Weights of a small transformer language model: 3.64M parameters, tied embeddings.
Each number is 50 + 15 x the weight over its row's rms, rounded and kept within 0 to 99. Layers, rows and columns count from 0. The size before them is the row's rms in percent of the matrix's.

# layer 4 MLP up, 768x192, rms 0.211, rows 0-72, columns 96-191
103:44 32 63 41 18 65 60 73 45 30 31 59 35 82 72 86 46 60 61 48 61 50 50 54 44 52 33 34 54 54 58 70 34 67 41 65 41 73 41 61 41 46 64 45 68 52 44 56 32 35 73 46 56 36 99 47 54 49 28 50 45 47 80 67 40 56 54 23 56 53 41 35 52 80 58 42 45 82 57 54 64 40 46 58 60 44 40 58 69 60 50 63 46 72 28 80
108:44 61 45 67 49 61 59 42 65 31 41 52 76 42 48 44 60 37 39 44 50 62 56 53 42 13 66 50 40 67 24 35 59 69 46 41 44 32 78 42 50 50 59 67 49 59 75 62 61 52 48 20 44 54 52 73 67 33 35 53 41 49 44 50 47 58 66 44 21 73 62 10 63 28 56 50 41 36 79 41 55 69 44 41 56 68 61 66 60 45 32 49 35 65 35 27
101:42 35 46 40 34 41 55 39 31 42 58 84 20 30 41 66 39 62 30 68 64 59 54 48 68 43 51 61 25 44 59 45 54 39 48 77 67 42 82 42 65 30 51 49 25 35 41 65 63 59 48 40 50 53 35 48 80 38 43 43 35 54 72 57 41 67 69 54 59 34 67 50 39 51 56 58 53 52 59 09 34 28 53 78 37 76 55 47 52 56 26 46 61 53 52 45
095:29 63 46 48 33 46 39 41 54 47 53 48 52 65 63 61 41 35 34 48 78 42 46 76 38 40 29 53 62 36 54 58 33 55 31 51 34 84 64 45 47 55 61 53 45 45 64 44 69 38 42 42 50 23 50 46 55 84 46 39 39 63 54 34 48 53 48 67 64 48 61 57 74 43 51 59 46 44 32 31 51 38 62 24 73 51 49 45 64 54 43 46 88 58 72 46
102:60 48 66 22 38 52 40 66 63 41 40 36 49 40 52 49 44 80 62 29 41 63 55 49 57 53 41 69 59 35 46 52 58 48 38 22 56 46 52 51 46 38 32 52 37 73 47 14 51 66 24 33 29 46 52 18 39 78 71 38 44 51 64 26 26 79 54 62 45 29 44 46 59 62 34 40 61 69 71 64 65 46 65 52 60 49 59 63 44 42 50 42 26 39 72 80
095:65 63 77 17 58 54 55 49 56 37 44 19 49 44 57 46 39 43 71 26 63 65 52 30 45 20 61 67 58 73 41 56 48 57 56 76 67 26 61 59 43 58 79 64 68 46 58 74 71 44 69 48 60 47 56 56 58 63 49 52 60 32 50 74 51 42 62 28 38 63 36 46 65 60 51 57 82 62 76 42 51 49 53 29 58 51 52 37 72 70 76 80 49 45 52 49
102:27 20 67 43 54 57 58 45 53 50 33 40 48 64 48 36 47 38 68 56 48 27 75 58 50 24 17 37 35 37 90 43 39 34 49 41 53 48 48 29 69 53 49 45 55 42 51 24 44 71 41 67 39 48 79 48 42 32 69 35 54 60 63 40 29 58 45 19 36 35 59 74 62 53 36 72 36 69 66 70 61 53 33 26 41 50 59 51 42 70 49 49 47 31 62 40
108:48 60 58 44 31 49 40 47 57 53 14 51 36 78 46 48 68 38 34 50 36 52 23 36 57 18 36 53 43 48 27 32 40 78 55 53 37 15 56 34 71 31 61 55 54 34 51 84 57 34 64 56 44 66 40 43 43 29 59 54 46 48 63 66 63 51 38 33 68 12 48 34 38 46 55 75 45 50 44 45 65 58 73 52 65 42 39 68 82 58 47 56 52 22 45 62
090:62 57 33 23 35 31 42 56 61 72 36 46 34 42 74 58 59 50 62 10 41 53 50 42 38 61 49 43 46 75 72 46 74 24 40 34 44 47 63 36 44 40 65 46 71 44 40 44 51 37 51 32 56 59 60 31 95 45 41 46 40 55 49 42 38 63 19 56 26 38 25 38 48 52 66 53 46 43 47 52 48 53 18 46 38 48 56 34 46 44 35 39 51 37 44 77
097:27 43 36 44 33 31 54 42 59 51 43 39 41 85 34 55 72 53 53 38 38 52 15 79 51 52 35 63 57 46 51 60 56 55 55 40 13 29 50 54 37 64 76 51 80 75 68 30 63 27 74 37 19 45 43 58 45 51 56 41 63 56 46 58 50 38 38 78 71 25 34 79 60 57 15 61 72 45 39 29 60 24 63 35 35 86 36 31 47 25 67 40 38 60 65 49
110:47 61 45 53 30 59 57 58 68 41 58 58 66 25 50 55 27 47 59 50 51 54 27 57 30 69 55 50 52 72 54 39 61 32 49 34 58 76 53 25 36 45 71 49 76 25 57 72 57 61 33 37 45 42 42 59 33 48 43 61 52 64 37 39 87 77 36 66 61 49 46 62 20 64 56 52 63 54 49 41 55 49 11 57 57 59 35 61 63 39 39 10 64 55 54 55
084:67 43 51 48 38 45 59 61 19 75 36 76 37 56 65 61 64 61 62 50 46 48 57 71 23 34 38 62 83 50 83 31 46 43 32 65 24 56 81 30 53 67 30 54 85 46 33 70 24 40 46 27 48 34 58 27 49 71 48 59 62 52 58 19 48 27 40 52 09 39 55 37 52 43 67 68 40 42 53 55 56 29 55 34 34 31 56 72 74 50 45 41 45 41 44 54
078:75 30 33 29 63 66 41 60 46 49 32 82 65 38 71 31 40 60 43 36 42 52 68 51 45 37 47 69 38 35 62 41 47 70 56 67 76 54 60 39 19 58 65 57 35 48 60 49 32 67 41 53 22 45 44 57 49 51 40 67 64 36 52 18 55 42 45 52 54 58 28 51 58 37 69 31 60 53 33 52 56 36 65 49 60 46 32 40 37 45 54 78 31 43 39 24
096:33 85 52 56 68 76 55 50 83 62 38 50 47 55 31 71 35 52 38 19 43 50 35 20 53 59 51 52 68 62 64 60 52 48 67 58 69 43 54 36 53 51 57 43 67 55 57 49 42 54 57 33 26 43 39 52 40 45 57 41 66 63 33 43 47 65 19 22 33 21 42 48 49 42 67 15 64 68 47 68 36 58 42 53 23 45 20 40 46 42 44 44 52 61 66 58
098:66 51 58 72 62 23 48 44 63 55 42 56 54 46 36 50 54 59 51 25 47 43 58 67 63 42 66 51 19 57 46 35 30 43 33 39 13 69 69 12 70 58 47 64 26 59 71 51 29 63 58 44 34 44 29 38 57 42 70 75 24 68 20 60 65 32 42 40 53 30 41 43 25 42 51 50 64 52 59 18 39 40 59 49 54 30 51 19 50 83 76 31 68 46 36 47
108:64 53 51 73 55 61 50 44 39 46 32 72 30 68 21 27 32 58 63 29 60 46 65 54 48 45 48 73 52 39 62 46 46 67 34 29 67 47 42 75 45 16 37 56 21 75 25 38 68 51 49 48 55 38 53 43 64 51 71 65 70 58 08 50 52 58 21 20 42 54 61 53 72 67 36 47 44 38 32 40 79 52 47 38 61 92 51 61 64 47 55 47 18 54 63 52
095:50 76 30 41 41 83 32 43 44 62 72 37 37 41 52 64 28 64 21 53 76 61 65 60 57 57 66 61 43 73 36 59 49 31 57 51 43 56 65 24 46 46 35 32 47 69 56 49 49 82 43 36 23 57 58 41 47 58 54 21 38 47 52 66 39 66 45 57 54 49 71 51 58 48 63 55 71 37 35 60 52 21 60 75 52 83 59 54 68 40 65 64 57 30 40 58
098:58 36 43 58 27 39 55 46 47 68 46 44 47 49 80 69 37 64 50 39 33 58 42 47 55 48 86 37 51 35 60 52 24 40 61 54 23 33 58 21 70 49 72 56 75 15 70 32 36 56 79 48 32 37 56 77 54 56 40 52 48 42 30 47 63 57 39 57 48 46 39 27 50 30 61 79 30 41 42 49 62 47 64 64 63 56 46 64 53 61 53 33 22 55 67 56
100:37 45 67 44 67 37 57 38 50 57 34 53 51 36 65 54 43 68 77 55 42 65 35 44 41 44 72 31 53 36 34 54 63 18 65 40 65 67 56 30 34 43 42 72 49 53 49 42 80 27 66 43 74 20 59 55 35 38 41 88 14 43 38 36 52 72 90 28 42 67 42 46 41 46 49 69 56 47 16 36 41 47 63 50 80 45 37 26 43 56 91 31 50 43 71 50
087:43 66 56 43 32 38 50 22 43 44 50 32 53 73 21 51 60 62 60 78 69 19 43 36 61 46 37 39 36 56 36 41 73 39 51 30 39 35 54 49 70 57 72 46 67 53 36 49 41 39 53 39 40 00 52 38 71 44 74 64 40 64 42 61 76 62 59 72 33 34 25 46 53 45 44 50 66 42 88 53 58 35 47 40 46 46 39 67 54 51 57 42 73 34 29 75
108:64 34 34 22 42 49 59 55 53 44 51 43 55 41 62 51 46 62 48 37 53 47 42 55 44 51 42 50 36 53 53 37 93 78 64 65 34 46 79 62 31 55 73 37 40 37 66 25 14 53 65 36 61 10 65 61 55 56 48 18 65 51 65 65 45 50 21 44 45 49 61 17 61 88 43 46 57 62 56 35 45 57 51 46 58 58 70 42 47 46 99 76 46 45 37 74
081:51 66 67 47 64 48 47 64 55 53 45 27 54 63 17 42 59 49 35 46 51 46 46 73 34 33 52 29 41 54 63 41 31 48 24 47 61 43 26 43 42 31 42 58 63 17 38 20 60 42 61 31 41 66 28 47 43 76 50 62 33 45 43 52 45 54 12 47 38 28 35 44 72 45 36 56 85 67 54 47 65 35 58 55 45 36 60 32 27 46 31 39 22 35 48 50
105:28 37 51 67 62 36 40 56 26 41 57 38 62 51 43 22 51 49 44 61 60 71 49 67 43 54 46 15 48 43 61 46 52 53 46 43 49 68 18 53 55 50 55 44 61 44 57 45 46 48 40 38 37 41 28 48 68 35 72 57 86 50 58 85 41 33 35 33 48 82 69 28 54 70 09 32 32 43 63 61 42 65 30 57 11 40 57 48 49 28 50 64 40 10 72 50
106:55 56 56 28 45 67 63 45 42 54 38 22 78 22 37 32 30 54 45 66 62 48 24 39 23 47 44 46 47 53 41 46 45 42 48 54 74 45 31 34 66 42 52 54 44 24 54 33 23 50 38 51 71 44 23 30 63 49 10 35 21 65 43 55 27 35 70 23 46 39 55 58 55 56 44 39 44 58 58 34 46 36 61 60 58 37 29 41 35 34 49 49 78 58 61 49
093:40 46 74 64 33 48 36 62 32 44 44 80 50 64 41 38 43 43 56 59 62 66 63 69 52 52 44 60 57 40 81 55 51 45 51 58 42 75 79 22 66 53 45 68 24 32 57 61 38 56 33 17 63 31 59 48 63 45 45 76 49 52 38 53 44 24 68 78 36 46 26 63 38 37 52 64 57 36 53 33 34 59 47 48 47 66 46 58 58 48 54 36 54 50 49 26
113:61 52 52 61 54 58 51 32 54 48 60 40 42 65 34 31 51 58 61 43 53 56 41 48 65 55 43 62 50 50 38 58 61 69 22 08 45 33 43 65 72 67 63 61 61 61 41 35 39 26 62 68 44 68 43 57 65 40 50 50 43 62 81 80 43 55 34 42 57 54 49 32 59 52 43 47 40 38 50 31 91 38 47 47 38 38 43 80 51 50 69 45 37 57 28 00
097:54 61 48 31 60 58 37 47 42 55 50 50 42 25 44 67 55 24 91 25 53 86 49 62 54 64 48 46 51 38 59 65 24 49 44 52 43 56 50 21 48 43 47 35 41 50 40 61 25 66 56 82 56 39 63 59 65 66 47 55 57 41 41 47 59 39 45 53 34 45 67 45 33 80 51 48 48 60 53 46 40 42 29 54 37 77 77 66 40 73 43 30 22 36 90 61
098:56 48 34 45 35 34 36 21 43 32 56 49 76 39 57 62 73 63 97 26 44 81 23 42 57 51 33 49 64 34 35 64 51 52 29 74 40 46 42 54 24 53 44 70 41 39 68 62 39 74 59 36 37 34 52 35 60 51 50 66 80 60 41 82 48 46 41 79 55 26 06 53 69 44 13 65 45 49 25 65 55 36 43 39 44 49 70 40 60 35 68 43 35 38 57 46
097:34 52 68 70 60 46 81 38 50 24 23 44 45 36 44 42 54 51 44 52 41 48 41 36 23 42 57 32 71 45 70 63 83 65 45 68 63 63 60 61 56 50 65 46 58 59 39 43 35 60 64 43 40 60 44 40 46 51 40 75 53 49 96 64 48 75 53 49 69 49 63 37 65 54 38 47 29 84 76 45 19 57 37 79 91 47 58 31 44 60 43 52 63 77 35 65
104:66 64 47 58 21 67 47 75 49 64 40 31 40 83 49 49 57 61 56 43 27 30 57 64 54 50 69 52 54 37 43 47 36 73 51 67 58 48 62 31 40 71 84 67 52 82 44 34 43 49 24 60 49 43 11 54 57 52 61 54 57 50 72 58 50 44 68 46 36 72 20 67 61 54 33 57 55 38 76 00 38 67 55 29 63 59 40 47 07 54 49 46 50 53 61 75
103:57 35 47 49 55 41 61 65 25 50 58 59 81 35 38 73 58 55 42 54 66 46 90 66 44 56 53 59 64 48 36 37 61 35 50 40 36 50 33 62 77 70 48 43 66 52 45 60 62 30 28 58 29 61 32 44 50 64 59 38 70 59 69 67 61 60 64 65 43 62 48 48 36 67 51 43 32 57 52 72 60 54 45 64 56 38 86 71 44 78 34 37 53 49 77 24
090:61 41 71 32 91 40 71 66 57 62 56 84 56 29 39 56 42 59 44 67 64 58 55 58 56 63 55 59 50 57 52 94 52 53 33 25 59 65 54 27 45 48 33 70 49 33 52 99 36 78 27 68 54 45 75 53 47 56 76 74 56 41 31 43 50 57 51 32 49 59 38 51 35 44 62 49 30 63 38 53 62 46 39 57 37 48 46 35 64 32 28 26 62 34 20 29
096:35 26 56 15 61 61 43 39 55 20 28 84 51 42 72 60 31 64 56 78 51 65 39 44 57 65 26 24 52 58 40 69 60 65 65 25 34 26 59 57 64 61 27 35 40 43 61 40 57 43 57 50 39 42 39 79 46 47 70 39 69 50 35 30 52 49 62 34 39 39 42 54 51 45 56 57 35 38 39 38 78 55 65 44 33 76 43 38 36 64 54 62 40 44 28 42
106:42 73 51 69 30 56 56 52 45 59 63 45 42 43 53 39 47 57 32 30 48 58 76 61 46 55 38 59 40 12 61 49 49 56 64 58 70 50 41 31 44 58 08 45 77 35 49 61 59 55 49 55 35 47 54 40 41 62 65 77 33 62 46 55 53 58 60 32 15 48 71 27 55 47 24 35 30 61 49 84 40 30 38 56 49 83 47 52 50 24 59 68 39 30 75 64
091:86 46 51 66 29 45 54 50 40 51 56 63 80 64 36 54 61 55 28 79 64 48 50 55 45 65 39 51 30 82 56 35 45 38 56 51 32 16 36 39 69 20 53 50 47 36 63 44 79 57 32 36 30 26 55 57 41 59 68 47 44 46 26 51 44 40 62 15 37 42 39 74 41 51 43 63 68 40 52 41 50 38 23 47 43 41 68 45 57 30 51 35 60 47 59 73
107:43 08 59 34 42 83 67 74 46 50 50 56 68 58 42 39 48 60 66 49 35 54 72 28 84 71 54 65 84 46 82 23 58 53 41 60 51 13 35 49 42 52 28 48 34 40 57 33 53 56 66 62 27 65 51 50 53 66 23 77 38 45 38 38 68 38 57 66 50 41 48 52 77 61 36 54 66 52 24 34 73 55 57 50 30 93 36 46 55 68 50 58 46 67 58 45
104:42 34 52 31 63 40 40 57 43 59 61 38 69 51 61 63 33 43 37 62 66 31 51 51 61 40 67 06 36 45 63 39 63 96 80 75 49 48 47 45 52 74 60 54 55 78 45 47 20 29 31 35 71 61 37 40 43 81 63 80 54 62 38 46 65 30 53 47 45 34 46 53 62 57 42 48 50 53 59 57 61 50 33 78 50 67 50 49 38 63 16 31 31 26 43 67
109:30 40 47 35 34 54 56 26 56 39 56 59 58 59 39 51 31 59 77 39 46 76 50 65 60 19 59 47 51 17 58 60 64 57 44 55 25 41 60 27 41 37 48 41 34 24 52 59 44 35 35 78 31 31 22 47 35 52 72 67 45 58 24 88 47 47 42 35 51 41 41 71 43 69 71 41 37 60 61 51 43 53 57 56 29 35 70 46 57 54 37 37 14 36 66 60
106:64 65 31 30 56 20 34 55 39 61 45 56 41 56 62 46 69 48 38 62 74 45 65 39 49 65 42 39 56 33 68 37 78 52 55 68 27 49 30 13 57 72 57 87 67 46 85 56 60 65 48 61 42 68 39 49 48 56 52 55 44 43 48 59 69 67 32 25 38 46 70 46 60 68 62 63 47 72 70 50 41 22 55 48 77 66 65 43 39 54 41 72 46 40 45 66
115:72 53 29 61 42 41 43 39 66 63 58 43 29 47 54 43 31 66 64 53 48 53 51 45 70 31 48 67 48 39 53 67 27 53 30 72 74 22 20 75 88 46 44 21 54 60 77 72 57 37 25 47 71 54 54 46 44 40 57 66 62 58 40 52 66 68 50 33 64 29 52 31 65 74 61 82 55 59 59 19 74 52 55 27 66 59 64 49 72 25 24 56 45 31 32 35
100:49 56 61 59 39 30 42 49 51 73 69 42 54 47 51 41 62 55 52 46 45 79 69 38 50 49 29 43 66 45 54 58 35 20 32 54 65 34 59 73 32 50 36 36 62 51 60 30 38 71 72 43 34 24 42 49 45 50 66 57 10 30 62 34 40 52 62 28 56 69 35 76 59 48 23 64 50 52 54 39 78 61 39 51 30 49 29 56 50 52 58 19 45 74 85 52
112:58 49 38 57 26 77 57 18 41 59 65 71 48 82 16 51 36 43 54 46 36 44 66 22 55 34 44 66 50 49 77 55 49 48 42 48 62 52 53 68 34 62 52 47 31 38 52 44 44 61 37 38 47 45 38 42 76 33 48 68 01 48 51 53 34 94 49 72 56 27 82 64 71 53 52 50 37 29 50 52 30 23 47 59 62 58 46 63 47 62 54 25 54 49 63 32
101:43 62 53 59 24 67 70 72 52 51 65 40 56 26 16 43 44 66 49 57 58 64 09 33 50 39 18 43 57 50 57 64 35 24 58 33 50 65 54 76 68 77 42 21 34 79 83 52 37 61 68 49 85 61 73 43 52 45 45 33 33 48 54 50 64 47 50 46 40 35 54 49 86 58 45 36 58 77 42 43 67 42 69 46 54 51 39 59 61 53 51 51 57 47 43 38
105:35 47 40 77 35 59 57 44 78 57 33 43 66 86 45 39 67 50 54 56 76 50 55 41 66 38 50 60 49 55 48 46 42 56 77 61 44 65 51 37 42 45 49 25 46 43 50 58 49 53 44 56 24 50 60 57 52 16 65 55 56 44 41 58 22 45 34 34 33 45 34 58 46 44 52 62 56 63 80 34 55 71 42 31 32 47 36 66 72 78 34 73 51 27 41 55
101:51 31 43 70 36 57 58 30 55 61 59 40 87 58 48 40 55 44 60 44 56 71 59 73 62 57 58 51 68 58 47 25 65 51 64 13 45 18 39 19 60 52 67 72 15 40 44 51 42 53 47 40 50 42 29 37 76 40 71 70 47 42 49 50 54 33 38 13 69 73 83 74 63 31 64 19 64 48 43 62 56 26 56 51 64 30 49 55 45 51 50 38 38 49 31 37
095:43 58 00 29 52 72 56 10 50 54 64 55 43 47 52 55 62 42 77 47 60 32 56 64 71 58 49 42 54 45 60 54 34 53 42 35 43 39 67 51 72 54 32 54 28 69 28 74 91 24 58 58 43 20 65 48 61 38 40 61 36 56 43 58 40 68 62 50 56 46 24 62 68 57 81 45 31 60 39 62 42 86 61 39 66 30 55 47 38 47 27 38 64 26 50 74
107:62 60 53 54 68 72 51 78 72 59 52 71 68 58 27 39 66 48 49 47 87 45 67 53 65 46 49 52 53 52 43 32 63 46 51 65 66 31 14 63 79 68 50 34 51 40 51 57 19 63 51 63 68 45 57 42 72 47 81 55 48 44 98 50 59 34 40 36 60 42 49 50 53 71 55 50 54 54 46 69 59 45 69 57 47 48 44 47 50 78 60 49 38 34 45 12
104:24 43 65 85 37 47 62 46 49 67 66 62 18 42 09 34 67 28 64 81 52 46 58 68 57 30 55 54 49 46 45 76 13 37 09 55 55 36 39 28 66 42 57 51 63 56 38 33 40 54 47 46 45 62 39 41 65 42 55 26 51 39 41 66 65 55 31 26 34 30 24 43 70 56 44 57 41 53 57 48 69 48 56 60 46 56 56 15 23 76 54 51 74 58 45 34
096:25 44 39 33 32 65 48 19 53 66 38 71 39 59 36 73 59 32 42 61 49 66 53 33 72 29 55 32 81 81 51 36 71 61 53 53 52 51 71 52 62 61 71 52 46 39 69 46 42 50 30 83 31 61 27 55 23 47 53 70 35 62 57 42 40 69 51 52 40 22 84 32 46 53 59 40 74 40 52 43 47 54 67 62 34 76 38 40 42 13 56 56 38 71 49 39
097:48 45 50 55 42 38 51 31 62 35 43 63 46 62 51 56 53 53 62 42 63 34 46 39 57 67 17 44 55 36 39 32 45 44 34 43 51 70 52 38 51 60 52 47 65 47 50 58 45 49 43 74 38 40 58 51 45 23 50 29 35 65 56 61 06 28 34 46 19 46 45 73 64 43 54 65 31 55 42 40 48 59 80 17 68 75 37 45 58 46 42 45 67 34 49 53
095:63 11 29 26 59 73 33 66 41 56 39 53 58 66 63 75 30 45 33 51 49 74 21 43 34 54 35 45 66 51 48 56 81 63 40 52 45 34 69 41 25 53 47 58 62 33 30 57 44 77 43 60 78 78 51 74 08 37 60 51 59 36 34 21 36 46 27 61 28 57 74 53 32 46 50 52 32 68 44 47 58 34 57 80 26 53 59 56 44 48 33 43 63 20 39 56
095:30 28 26 57 45 50 56 25 53 55 31 73 32 57 29 48 49 56 45 65 75 67 47 34 67 25 56 39 66 28 29 60 31 48 36 19 63 54 78 62 45 36 57 38 73 20 43 73 42 54 30 48 55 26 75 70 56 42 40 59 57 41 69 53 34 31 47 40 47 45 49 52 30 45 31 66 42 40 58 53 45 54 49 27 70 38 34 58 46 38 57 87 64 55 41 25
108:39 34 25 28 57 50 51 56 60 35 36 13 69 69 51 54 60 58 44 48 46 49 60 58 28 20 49 35 64 64 33 27 61 22 22 13 52 44 47 44 53 45 46 63 48 64 48 55 37 53 49 48 23 51 47 62 70 63 42 42 41 51 69 41 67 44 51 38 70 34 70 58 84 54 62 58 42 63 52 25 45 56 54 35 71 61 13 40 82 32 38 71 57 64 63 28
103:18 57 50 31 76 59 94 45 46 43 48 26 75 25 40 17 76 61 58 57 45 42 52 68 23 49 62 71 83 51 46 46 58 64 37 57 48 50 47 67 73 34 57 52 33 68 63 42 47 48 30 42 33 45 53 63 54 43 32 57 68 52 39 51 69 61 36 52 27 34 68 44 34 46 74 36 47 66 44 65 43 46 39 54 33 51 73 60 66 49 52 71 40 56 77 49
102:64 33 19 53 43 58 53 39 17 56 57 48 39 61 43 41 35 30 34 75 62 60 62 40 41 70 56 35 41 60 55 84 57 61 38 60 69 47 19 36 76 58 76 62 40 62 69 54 49 43 37 46 72 65 62 49 46 34 46 43 36 59 50 40 59 34 63 33 58 50 66 80 56 61 40 65 55 65 37 46 27 30 64 23 53 41 54 56 62 54 42 79 34 51 27 61
106:42 53 45 19 33 46 28 45 71 48 44 56 66 26 74 84 46 52 62 33 76 76 10 18 49 51 31 51 74 55 38 69 38 27 36 50 56 51 53 61 69 55 68 52 28 66 58 77 58 45 63 25 35 32 67 18 50 28 69 44 45 68 39 38 53 50 73 67 54 49 41 69 57 60 60 40 51 45 47 64 70 50 56 39 41 37 43 00 52 85 33 42 57 47 57 46
103:73 31 25 36 26 51 64 13 62 39 63 60 40 55 37 47 69 65 31 52 51 24 51 25 57 41 55 40 66 61 58 47 40 19 46 35 70 49 51 36 58 68 50 52 36 66 65 53 60 48 51 62 45 28 46 67 56 49 77 41 51 56 57 25 32 30 62 43 13 61 34 45 56 39 59 63 92 34 59 40 63 52 77 51 33 50 88 47 69 71 48 53 47 45 43 41
102:16 43 42 80 62 53 57 33 41 38 37 53 57 89 51 46 45 29 47 51 56 48 64 34 17 59 66 61 59 49 44 46 30 56 57 54 46 51 33 30 49 50 56 51 47 45 51 38 60 40 24 65 23 36 48 33 56 51 44 63 39 63 43 65 61 62 66 45 48 76 34 45 54 70 55 53 47 59 86 35 66 44 52 64 40 54 81 66 32 59 48 50 86 48 97 54
101:69 32 65 35 89 49 69 53 27 55 44 61 63 49 65 45 57 53 49 43 58 66 43 12 59 62 61 41 63 69 38 64 70 63 55 43 66 30 41 62 62 79 50 66 48 47 60 59 36 92 38 57 59 44 74 66 44 56 54 50 33 45 46 56 34 38 30 29 65 77 27 34 44 35 23 46 52 79 47 35 52 52 24 90 28 78 43 56 63 30 50 54 28 46 34 56
098:67 66 37 67 24 44 47 51 35 49 39 42 24 18 60 72 52 16 45 36 79 52 61 80 55 43 54 20 51 53 59 29 45 53 39 17 41 56 75 53 60 70 58 58 66 75 54 29 24 31 55 35 55 45 40 86 55 47 71 60 49 41 60 47 50 88 57 49 34 71 45 38 51 43 58 59 66 65 39 45 66 75 53 65 59 57 68 50 24 60 42 48 50 35 47 43
112:49 36 57 42 62 48 37 52 43 58 37 37 48 50 55 46 37 75 77 24 51 61 41 56 33 61 62 43 25 25 49 81 44 32 38 35 49 61 35 69 67 48 52 49 38 62 36 75 39 69 36 41 72 74 15 33 42 23 58 62 33 38 25 40 50 45 52 43 34 72 41 59 61 49 73 48 56 54 62 55 25 51 57 71 43 39 22 45 38 47 50 39 42 72 61 29
112:39 53 27 58 38 49 34 76 61 46 45 50 69 18 48 38 82 53 42 59 61 60 18 40 50 50 30 43 30 49 33 41 42 56 66 57 47 67 75 47 68 42 48 50 51 68 59 65 35 43 49 43 54 40 55 49 41 50 49 61 48 45 36 42 28 67 34 79 42 38 34 45 72 48 51 72 52 57 64 55 57 60 32 82 61 27 13 57 35 08 67 30 45 54 52 23
103:64 39 16 61 64 42 34 23 60 53 17 44 51 66 45 61 63 45 52 46 55 51 56 47 64 61 48 48 63 44 43 26 63 59 33 36 34 31 69 88 45 41 30 30 40 40 35 58 53 40 47 25 82 71 59 48 92 66 41 50 39 62 41 42 64 23 53 45 60 44 72 50 40 60 52 37 63 35 69 59 43 38 66 45 32 26 49 40 31 80 49 27 92 33 44 55
083:17 78 55 25 24 45 47 66 32 74 44 43 47 40 55 36 45 30 80 00 67 62 47 69 38 53 44 87 73 57 36 87 68 60 58 49 41 16 12 48 49 39 43 60 56 41 59 27 52 30 26 63 58 48 48 48 54 49 60 51 58 52 59 57 38 45 38 50 48 45 52 40 44 55 53 67 51 80 69 32 57 47 46 55 52 57 40 24 58 52 68 30 58 36 55 45
106:44 44 61 36 51 58 53 52 53 46 33 65 25 36 64 70 43 63 67 42 42 61 69 56 51 45 44 74 63 61 63 99 63 61 51 13 40 36 67 83 63 57 46 34 59 47 50 55 35 30 45 47 40 53 73 65 59 48 43 55 31 52 11 28 55 67 74 45 49 45 52 47 31 42 83 48 62 48 78 64 70 42 33 37 46 41 22 39 52 21 60 49 50 60 33 78
110:78 66 26 49 39 54 56 49 36 54 66 60 53 50 20 48 64 61 40 44 45 66 70 43 63 62 50 61 37 71 17 34 52 46 51 56 62 26 81 33 46 87 56 48 24 42 60 41 33 59 50 46 39 49 76 67 53 28 45 17 42 61 25 35 40 72 45 72 33 45 51 50 55 72 70 38 99 31 23 36 48 24 66 45 52 57 39 55 37 41 28 35 47 51 47 59
082:69 64 79 64 67 65 46 57 40 49 53 55 55 64 44 40 42 68 41 17 48 57 50 35 48 52 48 47 33 59 70 35 43 88 57 63 26 47 44 46 51 29 60 57 46 53 66 77 52 50 32 57 41 60 33 36 40 45 00 30 34 21 44 00 59 33 56 40 32 71 49 34 42 69 63 58 25 56 68 56 70 54 32 49 63 28 61 50 54 47 60 48 67 43 60 44
103:52 33 25 74 63 63 56 59 58 46 25 58 36 43 41 78 47 51 57 80 55 37 75 81 60 64 38 37 31 59 33 47 30 57 34 46 21 53 26 52 55 52 09 39 37 51 65 56 27 36 21 52 27 38 47 73 39 50 70 60 44 67 49 56 56 63 35 46 40 61 36 69 49 74 44 83 40 31 44 46 37 56 78 54 20 50 51 52 56 21 44 22 46 37 67 28
088:63 46 66 52 63 10 31 39 61 41 51 76 56 69 06 52 48 51 24 33 64 69 56 56 83 49 58 49 54 37 44 29 44 59 52 57 59 72 62 43 28 46 57 48 39 31 64 53 52 67 56 68 63 50 47 62 44 51 54 51 25 79 72 16 51 55 58 36 24 53 55 26 33 25 55 55 59 51 35 70 40 70 75 52 43 59 43 46 50 17 34 61 57 46 47 54
103:60 58 38 70 43 17 30 64 35 63 50 33 56 14 51 61 47 55 30 41 46 43 36 53 36 65 62 58 17 59 72 21 61 50 38 41 53 58 46 46 61 77 70 29 54 54 76 35 59 34 55 35 58 54 40 45 41 53 76 48 77 62 48 72 44 28 42 29 47 61 32 62 41 44 32 54 41 55 92 32 49 52 55 71 17 62 35 65 18 47 65 37 68 43 85 63
097:60 29 37 36 56 52 52 34 57 35 70 42 70 49 40 47 37 34 72 49 61 63 56 56 63 41 50 66 55 38 52 42 29 57 36 76 40 36 50 17 24 37 41 41 52 44 42 47 43 33 43 45 59 37 60 46 52 45 39 71 16 68 39 56 40 60 28 43 39 39 00 47 59 71 49 61 60 35 55 37 39 67 66 74 68 52 51 40 57 57 31 45 36 43 79 48
098:69 44 58 53 36 54 57 46 41 76 50 26 50 27 49 42 55 47 34 79 52 33 55 51 52 40 32 29 36 60 73 38 63 29 51 35 45 41 63 72 52 70 65 61 33 49 75 31 33 41 42 43 40 43 22 86 28 21 57 48 26 50 60 47 39 64 43 30 55 37 54 41 42 59 44 49 68 36 84 57 37 73 52 61 57 63 43 39 48 37 31 52 43 60 42 52
093:79 57 32 41 44 88 29 51 59 47 57 56 43 50 49 42 52 47 14 60 37 59 55 54 39 35 46 64 61 31 48 50 83 44 47 81 50 56 47 49 27 71 46 58 58 23 48 53 20 78 48 22 37 62 45 62 52 35 19 74 31 44 57 53 34 62 48 16 63 44 76 51 46 48 37 74 53 50 48 27 47 78 86 83 60 40 62 38 49 51 71 53 63 73 64 32